Weights of a small transformer language model.
Size: 11 layers, width 64, 2 heads of 64 (1 for keys and values), MLP 192 SwiGLU, vocabulary 1344, 0.859M parameters.
Architecture: LayerNorm before each block, no biases in attention or MLP, untied embeddings.
Each number is 500 + 25 x the weight over its row's rms, rounded and kept within 0 to 999. Layers, rows and columns count from 0. Numbers have three digits each. The size before them is the row's rms in percent of the matrix's.

# down: layer 7 MLP down (transposed), 192x64, rms 0.153, rows 73-139, columns 0-63
# gate: layer 7 MLP gate, 192x64, rms 0.307, rows 74-140, columns 0-63
# up: layer 7 MLP up, 192x64, rms 0.281, rows 74-139, columns 0-63
down73 089:478450516518501487481477526492510504483497469476463533479493509525562480486501469513474537482541514515493520479496477534518476445495459497521465527537492521515468481500527531506541531493500482
gate74 086:529475471541486479517474528482529510493536522427457534493506531508527505503523505480501511502477509509481497518499466538516494508515452518521470531479485535490487478517511503450466506482533465
up74 097:531467526524468490534506482493530516485494489479485445426484501493485546511470503499529492488476526511452495487474449473497482534501469533498503501527488535460490537511525500499521521491493484
down74 101:491486539528523491512500510478492514505529484516485513506486514525548525472506521492524525462472458469486449513489519514508524538515419477491507514489460493477479503508498464506498475554495538
gate75 098:471489525474444491483478527453515499548541462474536468457509516465477504467493531482499530513480497508488510503516501521481546475485464498537499517510493514482481497531538476510457512492522516
up75 101:540512510479489508518477527521515480467479485503519487492485527446502514533536506512521491485522497496525492510491510475502506515496485478474517499509544501494506501484442495524406569531519494
down75 108:470486453510527476526538450502552491509497473544492512491517477531509519521487503483516520490479545500508512531508498441472527495522517512526498503506514464516476449476476461484461483530504503
gate76 103:464481539545470471504462528477545540487484448498484536506536526518534523499446463459475503526530485497489491508499496466486496515521522524510540518518485519502517520543499520504497510501498489
up76 100:500471528525507528497491531514500503520586457504501491489537484481509535518508473470470511504490511506517517550489532511478459495489491479540465489487496489477486506508540496490512499454562508
down76 104:508526484504517537514542481482509492511508492494509526463453509497473515515545500489527470517419519511505489448470444506495505455469494486518514526488504490528503476522497493501480534526542503
gate77 093:501483521475494536485471492499508491464510469525499536530481512479472519542467493489519508480517492496493531469466554487467466553473475513520453498479530540464513482503526520525486538479509521
up77 092:522518440547498471480519500465514515511524459482503514459512512516530509486468453520479484551541516462499535520498493461490465490507487497494480469492492485508472522466454499514532520489478486
down77 085:439561514514527549466502492484517499519532485514503553497505482477522482525530532509439490482472511484489496463475506486520540536501502477501492529521476466514483477493505489503489484472484467
gate78 101:497497537491502559537516526500517539508501500512522501485552514485518435485515490507530502482520518461488518545501503513495559486503555501500495530541491450489500503542509518515504508496532499
up78 101:468551498525516497485460508508524516514468511529488488500515501519495451523534450482509504463494479527524471500488491532494514484505540477472495515448464461520526458482469470484513467508522531
down78 107:470493472486484492519557494523456537494492544501534520514483469483461516513502512520492503546465535468493469513518513505468513554483543470487530476492520475496514461497481512502484465528475508
gate79 084:497489512520447546458493533477513530493489519484485490485487494500540519488518502496497527499549515490466530523503528459486433508505491495486516514530489488540565475505466479515486523501481537
up79 097:493481495527483502500550462462476474534517547476489493486456516523499465525486500521487505526498514505506452540468468517499504476483519523486525498517531462560466519529503481518534487463509495
down79 096:495557542543508508492485469512499496481500523495488501511499507551469462480499466514496487535518539475470483519484482469505512502449519521492504520457478491480529513539492499489542513441486533
gate80 115:495484510473543510529512509513517472518534507492532503501468543493554518502502540526501560443519524506488463537508520464478548530504514466496517519485514500481500486462494492535521510485522520
up80 101:473505530498459521463508437460515506485488484499459482525481483554530497501536505481496521509490517460483464511509559505459551491479484533510481509517474492503496496496492520498549503520502521
down80 112:474458500437481506511482485483467513513444477523503503512487510495526483486496506473493514493521512505536497498534511537558552461491491493473473549496496461526509501478520478527508483530547505
gate81 120:509505501478487557460494551496521504511504506464472520527541500518470532475474534521493483482490484494512534501522511525497511492480517496525536495469521498524565544524465498475482546502536517
up81 122:522458485506495507501484520522475459452534517470513528497494497518492499495490528465490511464452472448475489485512479499463476505496527509540502475468514501517539476539513469452480493465460511
down81 120:447488493480488517453494555502515495519540483467535439521505482519522530502493517503466475477504483500500554508502536520505505474499538503529471515476496496507512554504497480506472475452502483
gate82 096:542505522469481509459499525490493515519492487494471516518489520540528517506522512552465466490561509491502499461498494467454455483476531504486580518516499513507473517500504509517502527488510479
up82 090:500450525534476507493493447477494495475450494516533480473498505514500496502454486508470462484501531506485469506487547513506483448496550490480496492507482551512495533469496490514498448493519535
down82 085:529522511498527461494455538510530504547490506493465501486483522480510513495513513500489481484516508499473496490462516461525529507473477462435452516537481525508488563476507487531517531487516506
gate83 120:508484549500517496530513535493528569494549530519500522528506526517544510498494495495515535523526489494529555523529508509505515511495520527531522497548498495464513522522502523504483528538541512
up83 089:500475524472477461474452510452496494447511513496500491485500446527525443510498480490501524506452471482485518499527526517468469497483477478465527476509469479461473486503512514480482459491491503
down83 104:495512502484485504504479479480513447483529483500556490511479467519466496531524512457523468472515477515503553542495548479487482494529519513500498440501512506527468480482485499493494497557534501
gate84 101:554476498476473500488525543472530530502513530486465500485521530487527489494504516523516436499542504530487480500510514501473505424508531479500499485528518506525463541474482497494536486484504515
up84 097:496484485518505524475474487521470500500485534506534427489510523474504480500532482443514541512496493470491508491482481475509524483473506483545444550522447515482514536503501514510494484526496477
down84 101:474530504496521495493504516519510530508535482454499530467502517489523515492493495522521502465513475517438530479525509559486536484461474477518475471533463498495490503498545464497542463468515509
gate85 105:458487495481468548506543501498494522491533503496464476467527528477481510483516471475497508495521496570483482503484518499532512521479489522527522495480488479497447484457457488521496551489539483
up85 123:513526537484466552483484533514528569513527487532531489532477485485512490509516526509490471525486530505470492485511536555476436546486480484517520479509531510502493515487484483491508521501502508
down85 118:565479518545565500452466515502500500496514477492533522523476522538500511510506496490489484472504491494503534511461499487487503499524511447507490491512512507513476465511463486442494475519476547
gate86 086:530493550556478479498469510549496490505523515520486518541549523497462455509514522505461544523478495477483537535483502504477535481484510513509508517524512473475498496484533498537467475495521493
up86 092:528471488488535498504502529534505486517513495513511503464503498533522493517527488497510518509517514481526488430521516505497485472501508448543515515459491512534508519514558449535503560467504479
down86 091:488527466488513509531521504513519537479479517492486478504497534479449481452492550469531530524514490495509517477515494478506499515522499474486530477530528481502490549470418492537514488487502514
gate87 110:513482493513487516495507534510500478522493518446518509475557518508507516497502502478515437492495507527466539517534504497507510538498487493582472533477467505472542524489499498477525509483541484
up87 104:455492510506512496498469481524528467474476404498487508496500516509542522543506535496527473517472481523550504508500520516510489494519505513459520475501500495508493549483533464517474513498524483
down87 103:528523500492495512496496492476459513483543539511508473546518505455488506548526487535489454524449494473485478471506504506478507523507507457491554529493516548469508511481524528489499474468480492
gate88 101:522481481483479502493476489521550535528484479449503483511515493508540466440487508476490506518498449457487500516504513517505559483520522508483559507524460474505503482471471507530484476490503494
up88 109:472533494439504494540522517521457485503508473549492504536481467495487481473458486492560490512467514488492481505489497465494469519469471558502518491466506488482519481487492485497469478521497537
down88 103:525549497471496483501541493510564508543521493466531476507477483537490487501518491505450493541518498475496475498496477499478518482513467453497548517511470490489471539546492510507456486488495506
gate89 111:527505498472516496516479526479530521475494438494451523500521521491507512499518502492542513481481494543490491461487491550485485455488486501522483505550524477500488448506487520522508533472550538
up89 096:505486443559486480491496528495478536530445491466547488458455494491519472480523482459476490493509501523493529496487540482495469491485503480459526499488527505522527483491494490490541507467490516
down89 105:495503444483500469466507520502533568485475507514488519519531445475476486514507524502519535505482473530493502470513490550486458537497505499504469482525487475518454519544506503514478503482531500
gate90 101:485521515518509504510510473521499550440528464478495498498546506505521515500499482468465485511497456472509524510538496531501525448488476536513527520467471505485553479515499518485517546459508508
up90 098:455531535497505490490483449496499470508501509451498506490483515498528481523465520525443495487501482497481479512521528501530483500476526529504530521513543525533445484482490480496538474497509436
down90 098:522498508465526477547523545511504518471505491495480513523487462504474493563473495484514511472479501445508462480480502534522526513511539483481512507512478476487517472536520556481478521506458503
gate91 097:481532493494472497523510505525507495465508541444460489518452531530496544518524494493514506449455527512465525509479515483424501517505488472536512492494496494461512500501525516471490491489493514
up91 104:491535496535473517487511521486519487557487506521455436474506513507468492512502484431501522529491457472488473514472514512556517494517474487474503501511503498513508556515464501503528485504491490
down91 093:521484523491448504499506489494494491462515543487482527543486533486499499476497513502484509503540490440491472508479511528453538535524505482457500484507531533447536463504502536499520514477529491
gate92 079:536522515511465479540493482492518500516486523479506480522515513488503500529419509518483548508491498537526548431529478486513475513489497510482498535519528495468521486508494521483475529538516488
up92 083:542528514488495456508568513484506502490470483511503521485514515493517515470547513490502504507468549529528475484519501494507494501521499489473508473527536501486509531465433498511511537532510443
down92 074:477504505517501570462520485497498496515478462509482529518495526493506501495521505431526481497525507479444472483509547457510523492511520504539511503480492481529515477533515464513490478453491530
gate93 115:462466503510488490476484535492499497494458502487501489503482493495490516471514445486458503470452532466493473476519496501428520463475495502471477542479558467504505507509498516491499478453503505
up93 113:491513540529515483514459523469530556504530479521520498463488518559515494505503512488473489517447487514506474538470481508494476471499559519470506501499512516487518502512466517551486491485472470
down93 104:522492522484522489480520514493434494531498489498477430501495510523467486527477454524537513539506460496512492521521507527520526481461473483519565470519501496505484530494514476522509473484508516
gate94 084:453492478530476502506529517484513521505513530475521505451470447477511481457512507487524512545477483534514464492493483521525487505505473499508496488492495470429489474472445531481505532501503519
up94 091:503488549452523510527500520520492487485491520548508521531580511495575497474491481533518482492523475513541484519479496492493542483499513490522515540515492489509482527488477507513499473513508532
down94 090:518533452524500515480519478500482506486461518487505522535493473505489511545492488484427486478504502475501526492498513455526504542489502529514528554445525498505519496525538475513506499463494463
gate95 104:496507515483466491491461531467511500481506542460495535504517508495483494521530521492515488495481525494524511578488518502492517531467527491434491524489466481538471492439537495502497503474488498
up95 109:497520480438500516505515497509471486563481478498507462526502491501530495506504487516543462540431508492464545523506511498494476532510485495513474534474549488487468504519514502529513483483528500
down95 113:520517547512472517508489513448513485563474470516515505478495486507485476535512518458518443506476440479496539535500526490503486513503492521482518518463504485520492517484507515538482485512531455
gate96 099:521543503497465467517486497517541527531512506488505500512473526457500541538517481493530498459519451506473495502500522483511552493443519555515537512493453501522476487492483503487535509505490497
up96 098:508506510493523522557520515465523478479513528518494522525432471500469477454497494540494505485524506514503535531486504536482466470519524542500488499527514504536528475540480478507482509523530531
down96 100:488490527498535518483506463449489499502492486534510513517537494520510463519491514513545524471500475510505500505489465490528500537495496550473531499532481430512506466493493497530452500480557478
gate97 092:533470508483472506526470483492518488563549500513508503497523518488528524486483521519528517499523543494554484533506496490524519477498503504520493536529482495501532525523532532551447514535523514
up97 089:542523462514494514510485502506485534491512553521513540503474548518509492472522538551494514477533473486538488539530505519517514466525464497478511508549510507515524511493542507475527471481474514
down97 079:487542503530504535497546505501490533485470510511478484522494475522493474502507490464478443510493507497439492471476522451505501525518525525501507512479546520528500480506472478489556523449518505
gate98 095:463500487416524473457480526511530484501517518496516516505502531506549519476486542490521529485476509521506535493553501476491512474514466521503520512493479472494527484526463504517500510488497555
up98 099:531509496472486466482517515470542502507499535524537498538494542485462473493483492519462514543470479514512477523475445452499492476473516507503499503503507516557495471525505501504476498529540457
down98 100:500499519501505508533469539498538519516468500444480517481483509517476469452490499470483517483487503555494558497519478445514500497490502496509506550537486489510466518475523491500509491464547528
gate99 107:490506480527466530434525499488507511496546509507485511508456511479479544485519488512513500486525507487515523442497475554475478487461526501490487514530489511424485527491504517471477508498503516
up99 099:498494493521467521505512498517528467507523500491554530498456467467445485536500563472486491478535490551519487477505488503481473507512504539496505482514494494524491519546476507507482534514517448
down99 101:518469517437528483501487493517514544517521503466472471528525475508502501485478477540535494545461492488487485489498503528477540533516496443517475466490514504528519493493508475517503458500476548
gate100 110:476508502544516482521455487487518480523515517495506547499496512487502526512510472432510516479485492537530437511544510502515501541467548485528505486508494502495495464519539494513483541464483482
up100 111:501558486487494492510519509515475466480461498495519477469519500477498491492489494498494532499534525472529509507542510500500474533496528525466533507494502541498509480540441522583502474471484518
down100 111:481451480531533545477498468500512483490485521493485485510486521542467487491437514510491487468526451490487563543492489507462485503506513497532526498522514517490468504489491542516490502525521539
gate101 103:462539530474474525438496497459509523510488482468534512536517499509504501533524494514499497530470510534493471490532489498487471495528484523490506489483453466527476501547474463510439493486512507
up101 102:503510488466509474478483522493496508516506456535491531470538503485525517488475527508506508497533453509487485503476531460527464536506496529408490538526482538504465513508518520502517511484483501
down101 105:477507558472463491532496456521489483506475488496484484466482490524510498470504478501523484506503536494510530456486488516517468486490512502477522489503487487532497464523490556506488537564566490
gate102 108:459467512492502476520529521507523495522565483539528549498526489533508465523479516512497539503488561498515514518494518505515539533491473492511513529541483482528521499474480531533508497500526535
up102 098:480506478478543536498494465498477521533490498506521510470508512485514507474490503471548535547531476525469509553499434533472511492477528489497521493507500514490471514515499482551520491557500502
down102 098:517538479469509522500497530538521516531462522473534477462487479469517487492505518485473490515503476518468493461498528545561494506508513504512476516477475482532502517483483467510506460502545444
gate103 090:467498523503476518560527491509511528536529502496511511527529516515524521522519526486488504472503516526509475502488510521516503518491503559533498538540524509496529549514492532504551538552515535
up103 082:497498496524548501498481547476468518492508487445534505479514476524490502521514531505515460544518494493513503544531477488507503508484550538493492562515482544508503521484478490473536539531489509
down103 075:509550503506505526471536471529497492483446538536484492538448522496531485477494499471492507488530485500477504469512538456510508482509473453486509467481532484538533515495513479520488475464520513
gate104 111:533472526508487502479492549491529496471505442480514517505542521490483465469458497482487501463509520479515506505482443456461468494516501530501547484476479468517523522496512509457505487492535499
up104 099:471497521511493488423504530535491493516519489505521513545508499541462505538515524498453487506463469494496503514504503562522522476445472512523496539507464499511484518539505514508518503501477488
down104 096:496461509515480487457503516504535480510448461503451507477525515542515507492500485528534503519536497504507569508527485479491524480507512490514486466482484450526522519474498508441509497473486526
gate105 146:488434517483474473506455515453510474503534484493527473496518495453487511516484472496504524494505488489504533483475502460475482461461513464521487511484471481445521522481476478521454513505526492
up105 165:496474510483502475521462475492473467521531479461528456481540502502483509514498468471511500477478528494461515518469480451475489456478501470491491536469507495481505485488476479523434484532529486
down105 143:508429541516468478506495525507512445530506468503495488487524482502512534522474473540487509499501498500495526517485488520466473478517504503496506500516491489506485476510514544518490511588446488
gate106 086:495471480521509499525488552486501502534537498477545509499531456445531519541456505491542512507491508476490497513520531454480523481503496483512470536516486503523464484530464469494477466489478494
up106 094:489501537455505466484474492487494468452503495444446522558461501521499481491469482536485521510450506507499524533459499494511482487526471527464486513500490483480508476503499468491484463520506504
down106 099:530520508503547508537477499496505527523556492526480472493482503522482519554463482492505493512483495452453461494516532504499505510507506529504488498466498475525436502474497507542445497527493491
gate107 080:471509533496491456518459483492484503516504483505525486461522494482470476512489493514494543467493513533479492488467508473465479445494523482525470522534524494505475524503423482528475528528500527
up107 103:466492508490495531464507489469469451531526494483517510524525530442485510499503453482499523474453469498475508489535501493442490490528500458487463475510482469506534495526545499519477509507507508
down107 080:514468540520496487537491489505474469493505487541510461459493499507512529510475472543503530504552519496533496537490462512473463466485479490492471503505532521496507470495462523525476495561465512
gate108 111:517451500484497466474510528514511492461551495502503533499494522486508529525505512477479524521495471462500531532518461455520510490486500472496538510459530495510512567495511490506517456465456496
up108 107:467461483518517492519449456518516491480483502488517467504451496512490525457530471500486502489511484496506517511477502555499535510476475499493440514514469466542535537465468500496516472478484496
down108 112:481521480504534489503515513521483480529537508529502507506442548485530513521510540528475458512493458475492529468519508499508496477511500498507530484528456491526435487459496488470533463491500524
gate109 092:481536536537519525484502512472499504480512462497556475472495496520522480521519542459482490515522534479459489482494475465512485522489519490491563484523539540504503466488501516510468545502486514
up109 099:538529527521550534496494486520512506524546508488554504460479523490516452488505531462522508482509533484540506525525499462508509515496513520478546498499566487511515509493527494528522479488499474
down109 088:494480515513513505527480503421545482516499508494486528501500458556498478518520483530493505490499495509469475528486496531500545495532504470483516498539523551460461463522489521468481489513488484
gate110 086:495462517484480509513520496500487486509536496473487527488496516485501501465502508518465515482472485476471461478500469475467509453532439432473487501513504528453483454497503518498492498540545484
up110 096:499500442489501472492468503529499479488502481508501463541501446492531489528472518534514459545489523514547516516459461452491489509488476481483536465502488532494485504482518498529455504490495521
down110 079:507528494525520516485517503456483537465443535508484514519468539483458479501528487439526502476497486497497509490504533503516521520502559513515509510487490465531509501509486483475510506426488503
gate111 127:522509520531505525514495501508555506480545506511487509526518523541534521485540466517521482513495521503518498520491510475518494506490479457563551535529470486474473481509478467532501547517497528
up111 120:485505542496468543522487466489480518464532475498523475525491524483519479475483449501491501534436466516492476522494507490458513512521489472497516501514462492502517475501483574523499529498474488
down111 110:499500482530515480451520490446530485529473503468489494505526435493511469531480487541463491488540516539484520523514547518508505510503494526482466492499508488527500530487543513476499513490485448
gate112 096:481479483467460516542506537477480504438506496533530538548531502498500496494484518510451504523493551471495505515485534494506489509500525541476525521485520513468455526508491522496466531476510489
up112 098:504498532543509499539524513479503542500484489501496477508553518494511487514510473534522502457505522502492488485515481487531535507515457492537556528543538464495542505533513473545536522500492499
down112 097:488511533528492532496507499489503553494491446454452525523489526466555526513508522436483498471494511504477515479556480492500532536476485472511509507516467493517500497518464514502512482489512517
gate113 100:473481486480468505495494512517501511535489514484498466490486489515497492509549477488471464499516511529485468536548511484514493493492546478506508454525504449495485555459486518461496492439539478
up113 109:486512515478505465490462485478535527480515501484512506530529485530495509519540512557455480511452493481483497547452493468491489464505473513551516498508492507519480503433511486472521512499477486
down113 110:487475479494471522502505443486499512488484494503486489533491458479494538502495507508573468543493507446526502531482496488520531478527500524488489520489551519511527521480493539477525484460463516
gate114 097:515498509502487468513491508532548517522519528509498527522482457480479507513488547528512482512582555529471532510520506528571489516482497494516524529529492497484493501502511506472507503488510530
up114 086:516545492508478500500496523467550498488473521477505498491518431464472518500488514503516436482520505545469507503496490499487494477472476495491494520467512513493503493467526422494526520521465504
down114 096:498489477550487507468505508495502477466495516472507462462517483558505545541501475500500548549493487487486490518497498486471502487507460506537500525494518501442492516512512445533499530491492465
gate115 103:500498487452481479498524502513529487510460467500478455505512525519542486460485491472478456526499495503464511495466461511493530527466470481459495520453503450455505486529509487470518498469487499
up115 096:523478519487496470441495495465495470472501519477491549475487516525457498520491475500499526460496470469452480480497493525471491452529501508451517509534504514470465514525488465519485533522487517
down115 099:511520502483506446511519492509506543550487479496516515559454496480492463498518509495490491511517493520470531458551508528473515505476505443490515479504507477495496532491528435479515515473494512
gate116 135:522520511510521513541537534518527529504503516481522541534523513518517499530488540514534513484526531510512507522534538531537549508511503543521517504526537521518500549526518508539508514507532531
up116 099:527526534488490537515482534493546476513518500533484512549531541484536520495514522509504510518520514493485498475546491491510509520493529532553524559526527508481536503514500557490515520496509525
down116 096:482532473516520525491490489493508523477505516518505510535484545468515492497505528473489486479499520494472487462492473473523559521494502484497475536520521498486492528503451507545485495413541517
gate117 091:531503550541499526495515506500492509460517540540521490487497524528503476512497540473493535526508500473531455486481531499534491443483505508493553504516502535516492507500531519524545521500532538
up117 092:497466436502486465503474467466477527518500514494511491495507469461521557498494499490491497513546492506521538544502510454469462504514480462458488488503494501473500478478466521473492526489499454
down117 085:533516485517533501493543467504496525514471536512463484500456512428491448485531509496511461478504479497505470484514481478516532495448514536523523508509497463481489487504539490527521498506504537
gate118 093:502516455495509500515515478475467520505471489496470535546539474473522502464521462526524534528495536525559515491503520508471536475475502481513467533479463504543516468488499489486519509478500527
up118 087:461478520507438541474471525516510508490504504519483504509504519473509501480458478460471529548444483546538517496524547517502522496480515506522485472485490521527523473505499489521506464506480533
down118 099:483445485508498518492502457505465464514488526508563503532488465497508465481505498534507535495505451487509514470497543499510500509516509496502514508511530522532483521504510566489511472445483460
gate119 083:532460501495475513521493507494518475482472456526521511513523478497551522532511490471527497536519502533542533519515423491465500494518502497551476472508517516514492502500512509513474555477522494
up119 086:485505515486470498508492497455473479498484500507543515518477540517511496528539526479513477497471503506522524525476484554490491469506554479514495558460509500546513502545497461452516527521510513
down119 089:496475509499516477503488508499487459515518520513463505470475549494504487495538466576507495493531455507533493499531492495472488465501499502522530479513478475442471523476541533468512522531495492
gate120 089:504486495517500528528494492537505457476527528529476559493521492543502508494518474454502506478482499497447536526503519454473546498474548465522501460502492496468464499494497525492484483493501529
up120 108:481558496476488488538451522499526471489492489529457477484457498488495469476509452482511433483499511453501494518523532481535514499491535494488518500515443488471507475484513482480503493498477497
down120 100:450493511496503510495507504504541492497488540512463501450564498521485503507523458545506531485523554473468513510478484494458523494450490472514497474480513487456486489502506517502526543479488511
gate121 103:530495544493453521465496503457502512496487482506433524519516460502529551497483538505506463533497518479457515494526538491461496480515488454479500482519487483457504496493477519501474511502472487
up121 100:441506494507469497517484485516506477555529524553509508484487489467525449522501477523523516455500493490489497508504499520518477503454515516471527471479512556517503474499555509496519487455516500
down121 100:508515520497536513491497520473519465503498567506512453527492526489484493529496544473500486508482499481476508468498459432496515490507501460501463546497507480499492506519526471511547530470459512
gate122 105:486514472494511500506501487455527494479515504464498529510498499491543504487545471517476498477508534448466459511463465461539516539506481492477528494492464528538527462491504462491484453486503484
up122 115:505477515466548490531461526501521491530501468524490485504483497491528522472483534519540533467499524470497511516475505523519533462488520475494517511528528476484530493529528465554486493509470555
down122 108:512496460550496476493488507547546553530531481494488517503452515518516468546489470479454537496514512483494470484481464507550481495486517505501504503507515482508504477488518530504466499478517452
gate123 083:518483496540500459455541500533538487544482510523507487525509513497544499556489521519510534499454496486457513475490478535529519525501500536523511551501527520480538501481495467496504516525511494
up123 118:466478503454510488542510506494482478494515470444473477475478478481464521455456498513480482483506524488487482482500495534449469492507488458474505506502480458469486466472487492493454487493479462
down123 088:503542497498507536483522510507488549463488545510469517502493525455483463511491519490487452498482523467505496445549485460514539504477481482526479541476490534519505540497470503527505489486515505
gate124 093:482458534527471510486490505479506488524539485499490514461538533477507517497459521510519503499458505527517489527500505448465469517454551524522534512454507517466507485515533485505464470480495496
up124 092:552470520510501492446516475440481506514506470475525484471503466511515470509490496539518465503492477470476515511522461485493482499495460521471534482506555450495468479501485518520489492510483471
down124 100:546477489503520482520500548523484445509492517472529524480544500527494500524529500488482487477466509496507471519498513495458458492492455508481495508522507483515514447519521516483491550560467499
gate125 085:528467493523505520502514524447508521533536462524546497526541528487499475522460552522511538504512510507462508481524540486472524508519483481496533481506500508506515531479474481500435488504507499
up125 092:515499483520473481530490508488484505418464470503479496486493510515546494500535453521484485504458484525482498475450514533510475472464496493489521499500490521491530462471476507506511445503537509
down125 084:498524509507501486505497495529469535467540511514519498536481476475474500463503526467469498481508495476524453519484498503531458528463516509460442520480513506530561469491495506541510520523468498
gate126 112:506467527488460525456475518504537480510475521480513488504537530473510482526479490513453511455471492467500516499533494498547509513496487479525480485524495480511535484527514473491493489461454565
up126 112:487489503479474478527442521498536491478481453495480490540490514493502508502483488509515486538488476541495507509491481503458509517490490447477468542450541511520513504475530482469545476497517455
down126 107:468488487459513556535487541530507473484507542501481528498473543473467530456456504498456514538502499470478528468512506507475477504466496490490508500516499494527491488492473515517527550523484521
gate127 114:523488505502417509512528538488488485486510492501514510497472510503527490478511478464523494470517474491533511477497460469507491505433495502495554464477514479454497513505446506519486457491512498
up127 118:522496469536551500521456545492512455492468483476493520450504519540515464482494491474497444502487504516443520474491476461490479505515526515504503506494456474477472488511517478510485485496477481
down127 101:474466559556449504525455471497487524528549523482501480500489523487548517498486535486538498467507466506505483524489479491482458519482523509479528496501528531494514506485478492487489500542494522
gate128 100:485491535449495530473499513497496541469539488514516499523513532494536510461508488499498514527546492493478484483448529513465549451502525501465469496496524551537474523499503482522503497486527513
up128 093:469465475502521524507483515512469469492498536511503518531481481468504499458493557500469529496499466465524468506498499487471525474480491523466486448508462504480474493470456558536483507517509509
down128 096:465484536507522496519539491487509470490467467513485465473492490510506484517540499510547504485496507466515507509532493522462496531461478560467560516489510514509435524504517491507531486488475485
gate129 067:478510516515519452503454531502529506502500530509526537516488506543518519549456510529495491544492518510480480517498531490493495476506509529512531483501471462477567496479465523502515538504468534
up129 071:539526522497519511533535479476496525540495490473480484463531534551496457463566485504526523480503492486466525497494499507497518505488484474517515512501493517528465521517538506484559483491532522
down129 074:499486534508515485476533459463500485487472477533480502493525513537490461472526529465497474538490464519500548469471504507481518488458503492514555512510487492504479552511491473521505521469535536
gate130 081:484528495484445492513516510489514551510516517485507481533498503545512437503528531511474478545485535505474505495503524488509462512521495532503505517564474564502523536518518495511502486488480503
up130 093:496532461546505537488506525531528537499524510509507492484535513566528540484526505516471512520478518479517514468520515518513535547526475517467526507549498499506511512480526508519528451485499501
down130 085:503467526505451474527490524488484451483532529498511447515506466517483494494524476523542507516507491479498535552484505481460490486526506477499516464525500525471541512496542522462486535479471500
gate131 107:544469491493470483522513535495514557540526524477508500510530472530487467500453514523482504516498496514489459492490455446506525536484504536490501484468512489488539469489532514523485546491511487
up131 114:468515516454523478504481496502464435499501481557462486461470489492530481513489479481498522510509520508470486463519456461513495472456517483477484488495473488530495460487517511493533482505526535
down131 110:465534495490454511501488487483486513541528544522526522536506528522445502499481507531444504485463531478523482523517514494509486512491501540508482464475519490493496486478490483534475512430522504
gate132 107:498511553481529511499515516466497445518537486524522526470505508492527485513495505462478495518516525534507528530535455512482553451494474458512519502471503476523485473480510494534512498474531467
up132 112:489507515500498484529488524508499514532501539498488516504498507508538571518520529505537511521519497532508505564476472504454488491490493498555520486497547521479482556538493511515537474521510482
down132 108:482467505498484493521493496512492475485519484514493462506475483477524494521507502506533538468534488507506479520465479495533469513485513567452485480522517483530463448488534484513517496552499560
gate133 114:518497514521496477486507496482509522514472487480493536501528492503500496520494505533470527511486560501503458503534461494466473474454547500490517487406483510511530485481479511534501526477512474
up133 110:477516523538523516485511488512488488478516438455528493504490482509532477509561545514500476509528478512514510527541494467495519488525494498526472530487536562469477495518536491521486506463494502
down133 109:496550463480506496502493445480514505504540526519486531489479474495474510476460501509514488495512490481469517478489487533468524501541520500455519508553530525483480505497500565491500450518489539
gate134 108:496480468481473466500473517536543493477505512505515503506497517440534514488490531509484521506499497501484518494470486510515481480448534513470482509487454514501436474519540539534526480469542492
up134 103:511478468492488498543487527485522480507490502478539507464490489525457475499477507520536500490505528527525464547474480475469479473499535536477462458474507479536456531469477499525489501468527488
down134 102:483504491518447473454476489495537467503547509487494493499510503519520533473510536495462500515507504511473550528470527498469515497516457530543486522498500516541445523527482507462503500503498461
gate135 116:459492485487513502527537487465523511453503485474542482506548446435493538517505484472483523503483538512466532513492496497478528493464516479494499482512520439506514482503507465521508513489484497
up135 114:491483484550492490478493485512507464470481503526526475494480518471515516525473474478534508505506479461506497491541501540531504524506520467482572523497489510488572544468477528492474506497486511
down135 115:488503478476469519527514492482439489480493535494470480516514515501451504536489489513545509464446513530513516495465497491491516513491472546530495487498523477472508526554459519510477518533518531
gate136 109:496509473547537497539512538512526484534512561450481489538514504525502497499485547494524501522507487512505504481525500526537555536503491514511522519516518448541480520476508496491515520475521484
up136 102:494466474462458516493474457463539500480467506513511531504497467518497527537531525505471475472474478462528468524495547521488496477558528498517468496515497501496516513539503509524506527464481497
down136 103:514502553489542505487504476497493525480518511504454501481501511454475536506526498484524465507483504477494514485544456466475557504486458480522524535482504541501528478519474491476549518489480485
gate137 116:509524514520454503466462512517508472523520531472504486449473530485497520481504465500498493522461521483509478449492480515482519536507493492537488494493524496461525523527471539541494539485521555
up137 109:453538518510507445492521511498496500518464516454532498525460498518443460530514505508539511487504510535526514493521477527528476483505462492513471457538483496503456479484464491492490494480519499
down137 109:499515541493502500511502461507505516456477533525464499525487557461467483528504502512486471559478534480502461522511473512525531516504536478499495482501489494457475492511500478499545513468468542
gate138 106:568516519514513484501461516490528486479520547524485489547521513462529485559511465477535509488523526481503531537496507465493530506515545493475478490506502490455489517473494477525509515513508521
up138 107:536513504530507487520524549519505536527519494493521488551482506526515525476512533496500533499469536511506515506473529483489531516523469496526476482520567471518528514558516531505520541480491498
down138 105:517472491545496497494484506483527558522496527522490497511517495520469523513494466519459496522470504474564551485493519480512562472489477491471545496496515477491504488487505501510477500444463493
gate139 098:498485491522451501502447530530514513484516520470505535509513482496555487506549495471548493518503510477460520509483465463528506486533525465456504548526514502486535523503505495481525498502492535
up139 094:472488520507478525496511481467523576539501544478487504491490492493494512543486471501527524514502465514477481537504462486529539561513460503471505496479499519489481524523495515512468521541521496
down139 091:490457541515425516530468498512449508461537518503502477497487528454472480515502509518510498470523514472547509524535479528515465480487516484513511497482538479489498468495490490503509525529508533
gate140 112:513534513482503549525464547479547495474500492459522495516466496471488508465509462496503513450504535496536548531491523520489494487497500472495505480481531453479521539460486502481520490473515503